config.yaml
norm: "rmsnorm"
positions: "rope"
parallel_block: false
lr_mult_up: 0.669
beta2: 0.99
decay_fraction: 1.0
decay_shape: "linear"
seq_len: 1024
Each number is 50 + 15 x the weight over the matrix's rms, rounded and kept within 0 to 99. Layers, rows and columns count from 0.

# v: layer 10 attention value, 192x192, rms 0.0501, rows 174-191, columns 144-191
# o: layer 10 attention output (transposed), 384x192, rms 0.0408, rows 334-351,366-383, columns 144-191
# gate: layer 10 MLP gate, 512x192, rms 0.0511, rows 0-27, columns 144-191
# up: layer 10 MLP up, 512x192, rms 0.0507, rows 0-27, columns 144-191
# down: layer 10 MLP down (transposed), 512x192, rms 0.0489, rows 0-27, columns 144-191
v174:64 62 59 61 59 45 29 48 23 41 67 64 51 58 50 29 34 55 21 56 51 47 47 16 53 41 82 54 23 12 67 27 36 62 44 38 51 60 42 68 16 35 23 68 59 50 35 57
o334:66 61 79 50 71 62 49 43 38 61 68 39 61 55 59 38 37 69 58 49 48 60 62 51 36 91 42 47 51 41 63 33 17 43 51 46 51 53 45 43 54 33 47 68 30 84 60 63
o366:51 60 45 45 49 50 45 53 72 41 47 41 57 63 68 51 61 53 60 47 41 54 36 44 40 49 52 51 39 65 40 53 54 55 30 38 71 41 35 38 63 47 47 54 34 25 77 51
v175:52 65 48 64 73 44 27 28 53 71 52 49 46 74 53 73 73 41 38 68 43 39 78 57 36 76 58 65 59 41 79 40 61 62 43 71 40 66 37 59 52 50 65 28 58 44 70 80
o335:33 56 53 21 52 52 34 59 40 63 67 60 57 47 62 43 33 53 51 48 66 44 53 41 54 63 55 41 74 70 89 42 53 55 78 48 30 49 67 42 85 42 78 51 65 74 49 79
o367:22 34 49 30 61 34 47 38 34 48 68 33 65 33 28 33 38 85 53 33 45 51 54 35 71 46 73 61 51 75 72 53 34 62 50 45 24 38 48 49 62 62 38 44 81 52 61 77
v176:35 42 38 38 26 55 46 41 51 33 60 36 57 85 52 37 53 28 38 54 24 61 45 59 39 71 51 67 25 74 51 62 64 55 53 39 52 30 48 64 49 33 67 72 58 51 60 60
o336:45 49 23 58 63 50 47 44 39 41 35 06 89 73 69 50 82 55 55 50 06 65 50 53 53 53 65 36 61 74 30 62 50 74 36 44 33 36 63 49 57 40 65 60 62 45 50 57
o368:42 88 53 19 52 49 47 47 44 49 61 25 58 61 42 49 65 65 27 79 50 55 50 69 59 53 81 40 52 48 18 66 57 52 31 57 44 61 68 40 47 43 62 56 44 32 41 55
v177:67 40 47 11 30 49 30 51 79 55 67 55 39 50 37 63 63 27 32 32 32 60 40 56 82 63 34 45 56 37 50 38 19 18 47 20 35 58 77 31 60 61 62 65 53 46 48 25
o337:77 57 38 35 52 55 62 52 62 30 41 70 32 65 55 60 44 66 23 27 66 40 43 44 56 61 37 63 81 59 57 50 21 46 39 55 27 53 53 44 59 58 34 33 42 22 42 48
o369:70 58 49 50 50 55 54 51 45 58 53 43 49 76 44 84 34 43 45 34 52 47 57 21 53 49 11 87 57 60 43 50 32 53 45 57 43 33 31 52 18 48 62 59 62 16 43 47
v178:38 52 47 50 57 63 69 61 55 33 48 52 33 39 44 44 64 60 53 40 39 54 50 42 66 46 86 46 62 64 47 33 60 54 34 41 37 66 47 60 69 51 51 51 47 43 34 45
o338:72 29 56 50 46 69 42 58 55 28 60 40 78 41 35 66 56 45 61 63 54 52 54 49 69 64 41 50 45 50 74 69 33 53 36 53 32 52 44 43 68 52 26 31 51 00 34 55
o370:56 53 43 55 39 51 46 56 53 23 51 24 64 55 49 79 70 47 74 65 61 37 41 45 55 56 52 69 42 57 66 51 54 62 16 39 06 51 33 40 60 38 61 37 35 27 34 36
v179:39 20 58 50 69 52 67 48 48 48 41 42 52 50 66 39 35 40 56 37 43 47 50 46 56 26 47 43 31 50 39 72 46 60 48 52 27 61 23 66 46 55 22 50 79 30 40 56
o339:36 44 47 40 62 52 43 29 50 58 37 40 63 41 46 52 34 59 71 48 56 47 50 61 46 51 68 20 32 44 47 50 54 58 47 53 55 32 37 46 53 53 52 77 38 33 39 46
o371:59 36 25 36 67 47 36 51 49 67 43 54 48 43 44 55 39 36 39 51 47 48 26 50 33 55 59 27 47 37 28 68 53 30 46 80 65 42 56 35 33 78 57 60 55 44 57 25
v180:46 56 44 39 46 39 45 61 64 71 56 43 50 46 61 61 29 23 47 61 49 42 51 53 38 51 56 58 46 63 65 44 50 42 38 59 64 41 95 55 61 46 66 50 41 54 56 51
o340:66 61 65 36 35 46 61 50 39 45 61 49 19 71 50 50 24 54 38 59 52 46 61 77 69 39 56 39 25 42 57 51 59 47 51 70 56 53 53 41 66 53 46 61 50 41 51 74
o372:46 30 23 44 40 45 36 28 31 01 61 38 44 47 63 87 32 49 39 36 15 50 56 45 42 59 71 73 59 46 42 38 51 62 42 72 26 27 33 41 79 74 37 42 76 23 58 70
v181:72 99 65 22 48 66 56 73 55 76 53 39 45 78 38 59 71 36 37 46 59 48 85 61 28 73 73 40 35 39 66 35 42 33 43 34 76 30 51 39 49 86 67 63 35 44 42 63
o341:70 43 30 57 22 38 31 45 47 12 53 58 30 40 71 78 59 49 19 70 56 49 56 24 61 64 46 77 98 39 53 48 22 62 46 58 38 55 42 36 72 29 90 50 68 48 34 28
o373:68 49 49 66 23 48 47 59 64 28 38 51 77 49 52 83 42 43 33 35 55 67 45 27 56 48 40 55 69 34 62 53 14 40 40 35 44 62 46 48 58 28 78 31 82 58 55 05
v182:53 36 79 75 49 58 69 48 85 62 40 48 48 54 46 46 54 57 56 69 56 58 42 58 31 47 55 57 18 46 47 20 50 52 56 54 61 55 46 42 21 72 57 63 52 41 35 45
o342:55 43 60 73 74 60 51 35 53 70 27 57 84 46 43 27 46 41 61 48 32 44 37 55 27 40 66 45 31 45 59 54 46 39 57 29 58 43 50 52 07 44 71 60 67 61 33 27
o374:65 49 60 46 50 63 49 44 48 50 52 50 49 64 55 49 30 40 47 52 74 38 34 48 30 53 58 45 63 44 45 61 51 25 49 55 54 39 62 61 40 78 57 46 45 37 46 40
v183:49 63 40 21 51 76 39 66 54 48 67 51 81 60 41 27 45 42 30 41 53 30 59 56 34 79 74 86 53 68 46 68 60 19 71 52 78 48 66 54 50 70 49 75 75 48 83 50
o343:50 43 56 21 69 30 35 54 63 26 61 38 42 41 48 04 57 41 39 43 52 58 64 24 60 53 35 56 83 44 58 50 40 65 36 54 43 51 57 64 72 54 47 54 58 53 51 69
o375:69 43 61 59 42 43 37 51 41 45 51 46 34 57 39 10 45 25 38 71 43 54 66 54 59 37 62 44 44 60 57 39 45 75 46 65 37 41 63 52 58 36 56 49 45 48 66 46
v184:48 42 47 22 61 59 74 60 52 59 25 62 53 63 41 58 62 42 59 66 52 23 62 40 55 23 51 65 83 44 36 39 59 65 47 57 32 52 48 84 51 52 62 59 24 49 31 47
o344:42 48 61 46 45 70 49 55 35 76 47 55 83 43 36 62 75 82 38 64 48 44 61 49 64 36 86 90 42 56 55 57 71 53 64 70 38 72 45 69 47 42 56 48 79 14 53 51
o376:34 52 58 64 60 48 34 73 52 66 45 45 74 47 37 66 41 48 44 30 58 41 46 35 51 62 38 72 48 28 52 58 33 52 48 48 40 48 42 62 33 75 55 51 39 46 47 42
v185:37 47 55 39 46 79 34 72 44 45 31 67 56 48 38 38 51 53 46 66 44 52 51 25 49 45 45 36 40 63 35 71 61 52 63 63 39 54 57 55 32 53 15 43 81 48 73 55
o345:63 47 47 50 26 43 52 66 52 51 73 39 45 49 23 29 66 58 14 41 35 48 36 35 64 55 60 58 70 38 50 52 27 53 54 60 57 63 69 63 63 61 35 38 50 42 66 59
o377:45 39 40 28 18 65 49 56 18 37 62 75 39 43 58 37 53 50 39 59 74 59 56 62 28 54 61 37 46 29 50 60 60 37 61 50 78 50 60 41 60 70 55 74 27 36 55 67
v186:61 45 58 49 34 36 62 76 57 50 43 43 22 64 43 60 48 40 71 45 22 44 68 38 63 24 52 49 40 50 37 38 52 49 69 60 29 56 26 52 45 15 37 68 86 42 40 37
o346:35 42 58 49 66 80 63 40 38 77 33 36 35 21 63 35 55 70 90 74 66 48 56 76 46 19 49 23 33 36 12 73 56 46 30 47 63 79 57 62 53 43 45 61 59 72 46 59
o378:34 31 61 17 48 63 24 66 45 62 47 47 24 49 62 48 42 39 62 53 63 54 67 51 52 81 44 24 30 16 32 64 52 57 52 72 82 48 49 63 60 45 33 78 63 31 38 56
v187:75 59 64 41 60 58 43 38 51 64 49 47 65 68 24 37 52 35 37 64 36 67 60 70 65 44 31 66 43 63 21 34 51 39 45 15 45 51 90 34 43 73 58 56 42 55 53 31
o347:81 64 48 16 52 62 68 56 47 47 65 66 31 78 48 84 26 46 33 20 56 50 45 42 25 51 09 73 58 43 23 34 31 58 39 48 35 34 44 25 45 54 68 43 20 67 43 69
o379:78 41 42 66 12 55 61 47 37 82 62 34 61 70 45 53 46 48 50 37 20 54 62 48 45 59 54 60 59 42 52 41 35 34 23 35 53 50 57 51 25 34 79 20 55 55 45 45
v188:60 63 59 36 42 57 45 54 53 41 65 37 50 45 29 66 29 47 50 54 44 32 66 44 38 71 28 32 49 58 77 44 51 16 46 16 61 58 38 64 65 71 62 35 23 36 68 35
o348:56 53 40 31 29 65 52 48 61 25 49 35 38 53 72 70 36 54 28 52 49 26 46 53 66 48 30 30 66 59 73 39 43 36 27 70 27 50 62 41 68 38 56 52 35 55 42 48
o380:74 64 57 64 19 49 38 46 44 57 55 24 68 71 66 79 39 31 27 07 50 60 62 29 47 34 32 58 46 60 64 54 26 40 37 46 46 55 45 33 52 53 51 22 79 75 46 57
v189:74 55 31 58 53 79 36 80 37 39 50 37 56 20 23 65 63 37 73 48 55 55 61 79 54 46 46 33 50 54 78 54 55 64 64 46 76 56 63 68 74 62 63 70 65 54 48 43
o349:37 46 42 49 37 72 45 51 67 48 38 73 56 53 46 59 74 61 49 48 24 82 58 58 45 47 49 47 64 60 58 27 55 48 31 45 36 34 68 30 53 30 64 63 82 87 61 37
o381:28 63 29 83 71 59 38 43 61 38 49 47 74 42 49 70 42 66 55 28 30 61 52 70 73 20 51 50 65 70 62 55 57 44 28 46 32 50 74 71 50 22 43 42 88 85 57 43
v190:44 44 65 29 37 63 40 68 75 54 31 58 31 54 54 61 54 62 57 45 71 45 45 50 43 45 41 65 68 23 52 69 50 44 50 34 38 52 42 63 60 29 71 48 40 39 43 49
o350:47 51 36 50 30 51 52 38 64 35 46 44 45 58 51 65 48 75 19 33 29 39 44 52 61 45 48 50 46 52 79 26 44 36 39 57 51 32 51 53 64 39 39 78 45 60 40 36
o382:37 59 51 41 46 55 45 49 49 59 47 49 58 47 44 79 30 51 36 20 53 46 38 61 77 56 43 55 61 69 83 61 44 41 37 49 51 47 46 52 48 42 44 50 64 77 37 46
v191:64 50 33 49 34 60 63 51 63 65 52 62 35 57 51 23 55 40 35 39 69 30 24 37 63 40 50 53 66 60 73 45 60 22 60 52 57 31 25 49 59 55 45 26 60 48 50 49
o351:47 29 56 40 48 47 54 41 67 52 25 43 59 68 36 57 28 39 58 10 52 69 58 32 17 38 19 53 34 47 47 62 49 79 47 51 41 42 45 56 51 62 15 61 22 49 60 58
o383:22 50 55 34 34 59 44 36 45 54 39 39 83 41 36 24 63 67 38 34 54 52 55 47 67 36 59 66 56 67 43 64 62 46 86 41 47 65 53 60 71 46 54 43 51 27 34 61
gate0:46 62 37 40 61 55 45 52 32 35 49 43 44 37 39 47 55 42 60 64 53 29 32 24 38 56 78 36 24 64 32 22 22 41 56 63 34 49 45 59 60 40 37 58 56 65 69 56
up0:31 65 19 67 56 12 67 33 83 50 45 45 41 26 62 72 70 47 66 42 51 73 75 36 67 47 45 25 66 23 35 16 39 81 47 58 91 34 50 56 43 51 30 45 24 52 57 43
down0:62 42 36 56 56 42 47 53 60 75 25 52 51 65 39 51 48 57 34 06 52 51 52 38 30 48 63 62 56 54 05 42 45 53 88 51 63 58 51 48 51 54 59 43 48 48 82 30
gate1:58 45 38 45 67 39 41 56 67 49 53 43 40 66 44 46 61 43 33 44 68 53 51 71 81 51 58 57 55 53 38 63 65 51 64 35 56 39 36 49 42 48 45 73 64 34 21 46
up1:76 52 61 53 48 87 84 54 58 60 32 33 54 45 50 58 42 51 35 27 58 77 59 68 72 40 42 33 38 05 52 72 44 31 45 80 66 79 49 21 95 47 15 40 51 44 55 61
down1:52 47 52 43 22 53 62 41 53 35 53 40 49 65 62 20 41 00 54 47 04 59 68 48 62 42 59 56 52 47 55 63 46 38 61 47 54 70 38 32 60 25 49 48 63 09 43 76
gate2:62 88 27 67 00 34 64 59 77 62 39 58 45 70 63 47 27 49 39 62 51 45 25 44 49 18 41 53 50 48 73 48 49 54 67 60 21 73 37 69 37 40 54 34 53 55 60 39
up2:30 49 37 30 71 50 50 29 48 42 51 40 69 54 54 25 64 38 33 48 48 42 59 79 38 55 45 53 77 46 43 49 37 46 63 34 51 61 43 29 84 35 38 36 43 45 46 45
down2:81 44 60 44 13 56 41 37 40 72 46 58 34 62 41 36 64 36 61 40 65 68 59 48 37 51 58 62 58 12 52 49 52 70 50 42 57 47 61 33 61 48 23 75 57 74 56 27
gate3:21 36 44 43 57 27 36 24 42 57 24 59 02 29 66 68 82 39 20 63 27 57 71 42 63 48 41 25 67 46 58 32 59 52 80 32 24 45 85 51 71 42 70 41 57 34 58 30
up3:57 54 17 56 27 80 64 57 55 53 60 48 73 73 72 52 74 54 81 39 50 66 59 36 48 57 32 56 48 13 35 26 40 55 72 49 12 58 47 22 23 68 38 81 69 65 52 58
down3:31 50 62 24 77 34 49 80 63 11 63 53 37 61 68 37 46 99 37 86 46 54 59 49 39 27 55 85 46 62 60 44 38 31 54 42 68 54 32 51 54 23 65 36 25 66 46 44
gate4:46 66 55 52 25 50 53 46 44 63 44 51 60 31 48 61 23 58 53 45 37 30 54 13 66 53 60 41 57 67 57 73 48 59 34 60 84 48 41 75 71 46 54 67 58 32 51 93
up4:61 57 45 57 39 39 30 71 65 53 50 29 67 31 59 71 63 34 21 61 45 13 61 53 58 35 51 28 35 47 50 39 67 73 40 54 40 39 38 42 56 50 79 41 45 53 36 61
down4:74 61 52 41 52 46 25 50 48 28 59 48 57 38 58 44 33 28 73 52 49 24 51 62 50 61 49 33 56 66 46 54 55 51 44 66 56 65 63 79 32 29 62 37 53 18 62 75
gate5:49 41 21 40 39 36 65 57 50 48 57 60 48 30 50 47 59 50 66 57 52 66 57 56 80 74 59 12 73 71 24 52 31 47 45 51 71 57 54 25 61 46 28 66 43 68 74 26
up5:76 59 63 21 69 43 68 27 46 75 45 64 58 57 51 62 62 41 46 21 63 29 36 25 56 40 66 62 35 33 64 67 55 58 52 52 61 54 54 33 55 23 62 52 36 53 47 43
down5:48 55 46 78 32 65 28 48 73 60 48 41 68 61 62 47 45 70 49 62 51 85 23 57 56 55 42 83 23 61 69 40 31 72 33 80 24 64 58 78 63 43 44 47 83 46 29 47
gate6:74 51 25 39 61 48 42 32 76 48 55 28 48 55 70 40 56 44 49 58 18 87 48 64 45 42 54 52 38 53 29 40 53 81 50 53 23 78 37 54 50 39 36 53 50 70 59 43
up6:61 53 54 62 36 61 45 52 52 50 48 40 49 45 38 82 39 50 37 50 51 60 57 41 70 58 75 40 53 42 83 40 64 52 41 28 33 34 62 81 39 33 52 67 54 44 43 73
down6:33 68 60 52 40 48 31 33 40 76 39 64 74 55 44 35 74 71 51 29 68 69 23 54 56 34 34 59 42 46 51 31 45 58 34 82 62 31 59 38 77 66 33 39 79 54 57 41
gate7:65 33 54 65 27 65 52 47 72 48 54 57 56 55 81 45 43 61 40 49 38 39 54 41 42 35 64 24 41 47 58 48 48 69 43 11 63 42 50 66 53 33 53 21 37 25 62 70
up7:42 15 63 40 43 56 48 35 52 19 41 42 21 71 37 52 59 63 55 38 61 40 56 16 27 72 54 59 25 46 19 30 78 48 33 67 59 61 50 43 54 46 21 48 56 42 41 58
down7:22 28 67 56 68 20 72 40 57 49 34 60 74 54 56 48 40 49 70 68 51 56 38 44 37 88 58 36 34 13 63 60 40 45 54 68 40 56 50 60 68 24 57 63 62 50 49 45
gate8:74 45 40 45 36 49 27 46 61 68 47 47 35 54 49 77 44 70 58 60 44 60 41 31 48 52 40 34 23 63 36 69 32 33 54 30 48 50 32 37 56 82 24 55 76 41 61 44
up8:43 26 44 39 48 32 51 46 62 22 51 16 27 42 38 25 52 37 32 57 38 61 58 82 52 00 56 58 86 45 77 24 45 47 29 44 43 66 39 45 23 36 44 66 52 53 52 52
down8:69 47 48 70 40 59 33 34 57 38 55 28 70 73 39 78 41 30 63 40 62 60 35 75 78 46 31 69 51 56 61 49 51 46 49 65 38 85 49 27 58 57 26 74 50 49 45 55
gate9:51 39 48 38 37 47 30 58 51 46 46 52 43 42 48 43 68 46 34 21 41 38 68 41 62 82 45 72 55 48 29 42 55 47 42 55 46 37 60 42 67 60 57 55 70 53 50 53
up9:50 49 37 43 31 79 34 71 60 40 77 67 49 49 53 82 85 38 51 50 55 63 50 31 53 56 32 45 44 61 59 50 50 51 52 34 44 65 56 56 59 57 77 44 38 44 51 51
down9:43 44 29 59 24 30 61 48 51 44 57 60 49 51 54 65 57 57 36 30 69 57 50 57 39 51 45 22 50 60 63 46 33 66 50 34 52 54 61 69 50 59 41 53 47 52 45 27
gate10:34 59 59 39 63 56 56 27 82 54 32 51 60 53 51 37 67 81 44 39 86 35 56 33 21 49 57 75 43 67 39 49 45 50 19 48 43 29 58 40 46 54 50 46 46 58 66 45
up10:69 19 61 32 37 34 54 52 18 50 67 30 47 57 67 60 68 45 36 48 25 41 52 46 39 70 49 40 66 77 41 55 26 55 64 66 73 43 29 85 40 55 44 81 20 45 46 67
down10:49 79 53 51 42 35 60 45 89 56 48 44 26 73 31 43 28 51 29 38 53 59 43 51 46 53 57 53 42 58 48 63 45 35 30 53 45 33 36 57 21 62 80 75 57 53 53 43
gate11:56 55 67 39 60 36 44 41 51 37 27 40 48 45 37 31 49 53 42 29 52 34 37 59 41 43 33 61 51 46 57 55 57 39 64 87 37 32 37 47 43 51 68 62 76 53 66 61
up11:63 62 58 30 37 39 79 49 47 47 34 53 41 34 60 62 62 52 21 64 45 61 31 80 41 77 67 50 46 58 42 74 74 36 52 45 52 21 57 50 34 36 94 40 54 24 45 30
down11:34 46 67 40 43 50 79 54 55 24 39 74 53 32 54 78 71 69 60 58 58 49 57 42 49 69 45 55 43 41 53 53 46 62 34 71 44 63 60 46 48 46 52 56 42 58 75 59
gate12:64 53 66 51 67 39 45 67 42 77 85 55 68 43 62 55 60 45 43 69 46 46 48 68 37 70 57 51 67 87 79 38 51 66 43 60 34 38 59 34 68 66 84 53 55 35 57 65
up12:49 37 22 68 75 51 66 59 81 46 80 40 31 44 58 28 40 63 36 41 40 41 53 49 53 70 62 33 43 45 38 42 67 40 59 74 51 36 80 49 27 40 27 65 53 62 76 58
down12:38 88 57 66 45 48 60 59 47 58 32 41 50 43 54 31 40 55 45 46 43 46 69 36 43 53 37 71 56 38 76 30 54 29 35 60 35 36 52 60 63 71 60 70 24 55 60 20
gate13:65 48 56 64 28 60 68 68 51 54 29 47 37 27 46 23 38 92 39 38 49 25 65 52 51 24 62 73 52 52 36 44 67 44 54 46 37 44 76 45 64 23 42 56 52 64 35 34
up13:39 75 60 74 79 25 48 71 50 38 36 59 69 49 54 71 50 29 58 65 46 44 51 67 41 32 29 38 49 15 50 40 63 43 50 51 79 10 51 17 57 51 64 42 67 62 54 29
down13:37 75 82 41 79 56 60 48 47 45 52 42 66 45 39 48 35 73 66 48 31 60 72 55 52 17 61 33 58 63 26 47 58 33 59 36 60 30 33 76 27 53 33 38 59 46 59 08
gate14:32 47 33 60 47 42 62 35 34 53 48 59 71 37 19 25 43 54 56 62 47 56 64 59 46 60 44 42 24 42 47 54 46 34 35 48 40 54 62 33 51 31 33 44 36 56 39 41
up14:54 66 61 67 60 42 38 54 80 40 43 50 25 76 51 60 76 44 55 60 69 46 66 42 35 34 34 39 57 48 59 15 76 41 35 68 36 33 44 32 83 47 40 43 40 59 45 59
down14:60 39 74 70 45 53 28 38 66 38 72 75 36 53 53 64 53 52 58 62 44 61 32 73 49 81 61 34 47 54 80 53 44 62 65 71 46 62 45 63 62 39 51 61 49 48 32 58
gate15:59 62 24 77 21 69 99 43 61 41 66 28 22 66 87 37 36 60 38 63 42 55 47 52 35 71 49 46 55 58 40 20 45 26 53 90 49 44 61 63 65 57 40 53 39 54 74 52
up15:80 38 63 30 65 46 29 45 54 59 22 63 64 53 42 60 37 57 57 38 36 51 84 58 61 40 52 62 34 30 32 47 57 66 52 53 25 57 31 32 15 46 51 57 26 61 63 52
down15:70 68 38 19 55 41 55 48 47 34 27 81 08 00 31 56 72 15 44 22 62 50 55 41 33 70 32 42 80 61 42 57 49 55 44 49 53 65 68 31 36 46 31 50 56 38 41 81
gate16:53 81 44 27 67 76 66 49 50 52 60 51 31 51 64 56 57 49 45 41 59 90 60 49 39 39 60 42 39 13 64 41 49 43 68 75 50 54 53 59 31 62 82 61 59 56 53 67
up16:55 30 43 23 53 39 52 53 62 41 68 39 57 41 24 52 24 47 65 51 41 26 58 46 59 78 58 56 57 47 51 54 55 50 42 32 57 60 29 31 38 55 73 44 36 54 37 42
down16:56 57 60 42 60 35 59 60 71 76 17 46 33 52 33 49 51 64 40 61 53 47 31 72 55 57 29 53 66 68 44 62 54 46 60 44 46 57 62 48 42 40 33 10 71 65 67 49
gate17:50 37 57 43 50 47 39 37 60 24 60 29 48 74 64 26 47 25 42 51 58 46 41 39 57 58 52 53 66 70 27 54 56 27 49 50 37 35 44 53 39 54 54 54 52 42 38 46
up17:69 56 64 54 47 29 87 68 20 27 55 51 51 51 59 69 47 36 53 57 51 18 38 36 59 54 48 35 70 34 21 63 78 49 63 30 73 47 44 63 50 49 66 61 78 52 27 70
down17:45 52 10 33 89 61 55 37 39 54 76 38 43 54 46 44 45 61 50 61 22 51 61 35 61 33 60 46 51 37 67 28 48 50 55 51 73 45 42 57 65 61 68 43 25 30 46 23
gate18:67 35 55 30 59 56 48 64 53 53 60 36 31 42 72 36 48 78 16 45 61 38 60 61 43 63 43 45 49 51 70 53 44 56 79 47 44 57 55 63 40 59 45 67 51 48 55 25
up18:59 45 35 34 67 38 40 53 42 70 60 48 13 46 35 54 51 45 38 80 64 53 57 57 27 50 58 36 49 58 32 64 36 51 56 69 31 35 57 43 40 41 63 52 48 46 64 43
down18:43 52 63 33 32 40 59 46 55 50 48 25 57 54 20 31 44 49 65 45 51 41 45 30 27 47 72 35 17 83 71 61 43 66 39 60 38 39 13 62 29 25 43 34 67 40 31 58
gate19:32 46 45 46 43 19 80 65 29 59 27 34 44 43 48 42 24 63 66 36 49 63 70 56 48 32 47 47 27 43 64 72 25 51 45 61 56 29 60 55 55 55 13 79 57 47 40 64
up19:34 59 61 46 56 31 48 53 43 31 49 32 30 34 30 50 13 53 58 44 46 36 47 59 36 28 37 92 28 26 53 68 49 73 56 42 51 29 56 38 72 49 44 79 42 62 34 49
down19:34 56 70 69 78 54 38 23 28 43 52 46 50 44 48 62 32 50 70 36 34 65 28 56 61 60 41 23 51 55 15 62 56 56 62 11 41 61 39 37 55 62 48 61 41 74 78 07
gate20:47 27 52 45 45 73 58 55 41 35 28 37 80 76 53 61 34 49 33 31 49 54 71 36 48 40 39 75 52 38 61 20 55 51 61 39 60 39 72 70 39 46 40 53 39 32 50 19
up20:35 67 26 71 56 50 55 58 62 59 68 52 41 31 54 51 41 48 34 68 64 19 51 44 68 40 49 24 31 70 23 56 51 49 36 31 54 51 61 44 71 44 44 50 75 22 55 60
down20:50 49 61 39 54 31 61 48 39 81 42 52 75 04 38 61 77 55 51 40 51 31 53 59 63 66 64 64 38 56 36 43 10 43 47 62 55 53 57 35 37 55 55 23 51 45 49 47
gate21:40 73 31 57 51 52 70 52 51 37 55 61 33 32 47 48 48 41 25 66 69 74 76 49 58 20 50 59 53 44 67 58 55 47 53 56 66 31 66 45 52 42 61 32 20 60 37 29
up21:36 47 37 33 37 36 37 57 49 46 21 77 39 67 50 51 55 56 39 42 54 57 25 49 24 57 52 65 61 35 75 37 65 48 46 26 56 69 51 42 63 88 47 43 69 62 26 50
down21:25 69 52 68 37 44 48 39 41 57 59 51 56 60 47 29 57 48 46 56 54 58 50 33 22 37 49 49 26 48 42 31 74 24 68 37 29 37 50 31 42 32 24 55 24 28 54 47
gate22:24 71 83 39 28 61 58 51 20 57 53 38 53 53 57 44 54 66 47 64 52 32 55 33 29 36 25 48 45 76 59 34 73 68 42 69 52 51 36 34 43 31 46 74 28 61 36 51
up22:50 19 63 45 51 62 47 33 40 73 44 66 21 34 44 57 76 53 66 58 72 56 59 36 20 57 41 67 45 51 56 69 56 50 58 43 51 44 78 64 34 77 45 59 50 62 59 71
down22:49 51 59 62 34 63 66 43 67 54 48 53 29 40 64 39 34 45 30 39 55 32 56 55 42 56 58 41 52 56 52 15 71 61 66 54 31 15 56 44 50 49 85 22 30 56 59 69
gate23:62 64 57 62 23 42 71 60 26 60 73 32 27 42 57 53 32 51 64 13 39 57 73 37 52 37 47 58 45 46 15 40 48 54 70 60 31 22 57 66 27 46 21 46 56 57 69 61
up23:79 56 48 39 55 45 39 59 32 50 74 19 77 59 31 60 46 43 22 36 60 53 58 44 58 44 57 54 51 67 23 44 49 42 23 26 46 42 64 40 55 30 31 45 66 41 53 36
down23:39 47 66 59 28 46 66 15 65 54 61 57 34 56 45 51 56 57 38 62 32 57 34 52 52 39 49 46 35 60 67 31 46 74 57 60 48 44 51 40 35 42 60 26 39 37 61 32
gate24:42 32 43 42 18 83 36 55 37 53 64 67 33 42 61 53 45 64 65 35 60 86 26 57 46 40 72 55 55 60 63 66 52 32 53 60 48 60 64 62 47 84 53 42 40 79 61 48
up24:47 57 61 59 26 49 58 57 27 39 41 54 58 49 41 59 44 58 57 43 49 26 50 68 57 78 67 61 63 49 45 64 38 69 53 34 56 47 52 29 51 58 50 27 50 38 54 70
down24:42 41 38 53 61 25 67 34 78 60 40 43 61 73 44 32 44 56 48 57 56 63 48 44 49 50 47 50 51 44 31 44 35 72 66 54 46 50 63 23 34 26 50 78 79 41 48 51
gate25:27 52 70 55 37 52 59 36 34 56 51 47 45 58 68 34 49 53 68 63 68 24 40 49 67 59 70 42 14 38 53 39 53 41 36 52 27 53 57 16 52 66 56 69 53 53 42 34
up25:46 65 34 60 44 66 31 43 43 32 64 45 53 49 63 42 49 48 40 42 38 62 72 48 56 54 51 71 53 41 27 38 52 60 36 60 42 43 49 43 32 37 48 63 55 43 63 61
down25:62 57 31 33 60 79 62 47 62 49 54 55 73 43 61 37 47 50 37 42 39 35 58 40 63 66 56 58 48 70 60 22 51 64 54 69 43 56 42 31 47 26 68 62 54 37 69 45
gate26:30 39 69 49 52 35 70 70 37 38 29 34 56 66 42 51 63 45 55 51 63 59 58 44 28 37 73 63 29 41 45 56 37 44 32 16 68 53 43 59 50 41 51 28 55 51 53 23
up26:66 40 32 38 43 57 40 36 45 17 63 53 26 44 58 39 53 52 39 64 58 50 51 47 34 58 52 66 48 51 43 38 58 64 38 48 57 52 80 60 38 59 62 45 41 59 49 53
down26:44 39 35 30 68 44 65 46 55 52 76 57 68 51 48 30 44 62 52 49 42 42 56 55 33 53 56 64 56 63 68 68 64 43 68 38 45 69 44 57 47 48 50 62 66 46 36 62
gate27:41 52 39 34 29 43 19 46 51 52 54 50 34 53 59 55 38 60 37 40 45 68 38 57 59 70 51 39 21 59 44 37 45 25 32 38 67 59 61 59 20 49 49 40 57 79 51 36
up27:46 49 56 36 61 52 52 59 31 81 35 33 50 53 52 59 38 50 27 55 51 24 53 44 74 59 61 34 41 47 26 30 46 36 39 41 06 42 28 71 43 45 35 48 49 34 50 55
down27:54 42 51 43 46 79 73 45 45 35 56 61 48 23 43 31 65 51 28 61 57 63 31 58 55 71 24 45 52 41 68 52 66 35 69 67 44 35 59 30 54 60 51 65 54 53 71 52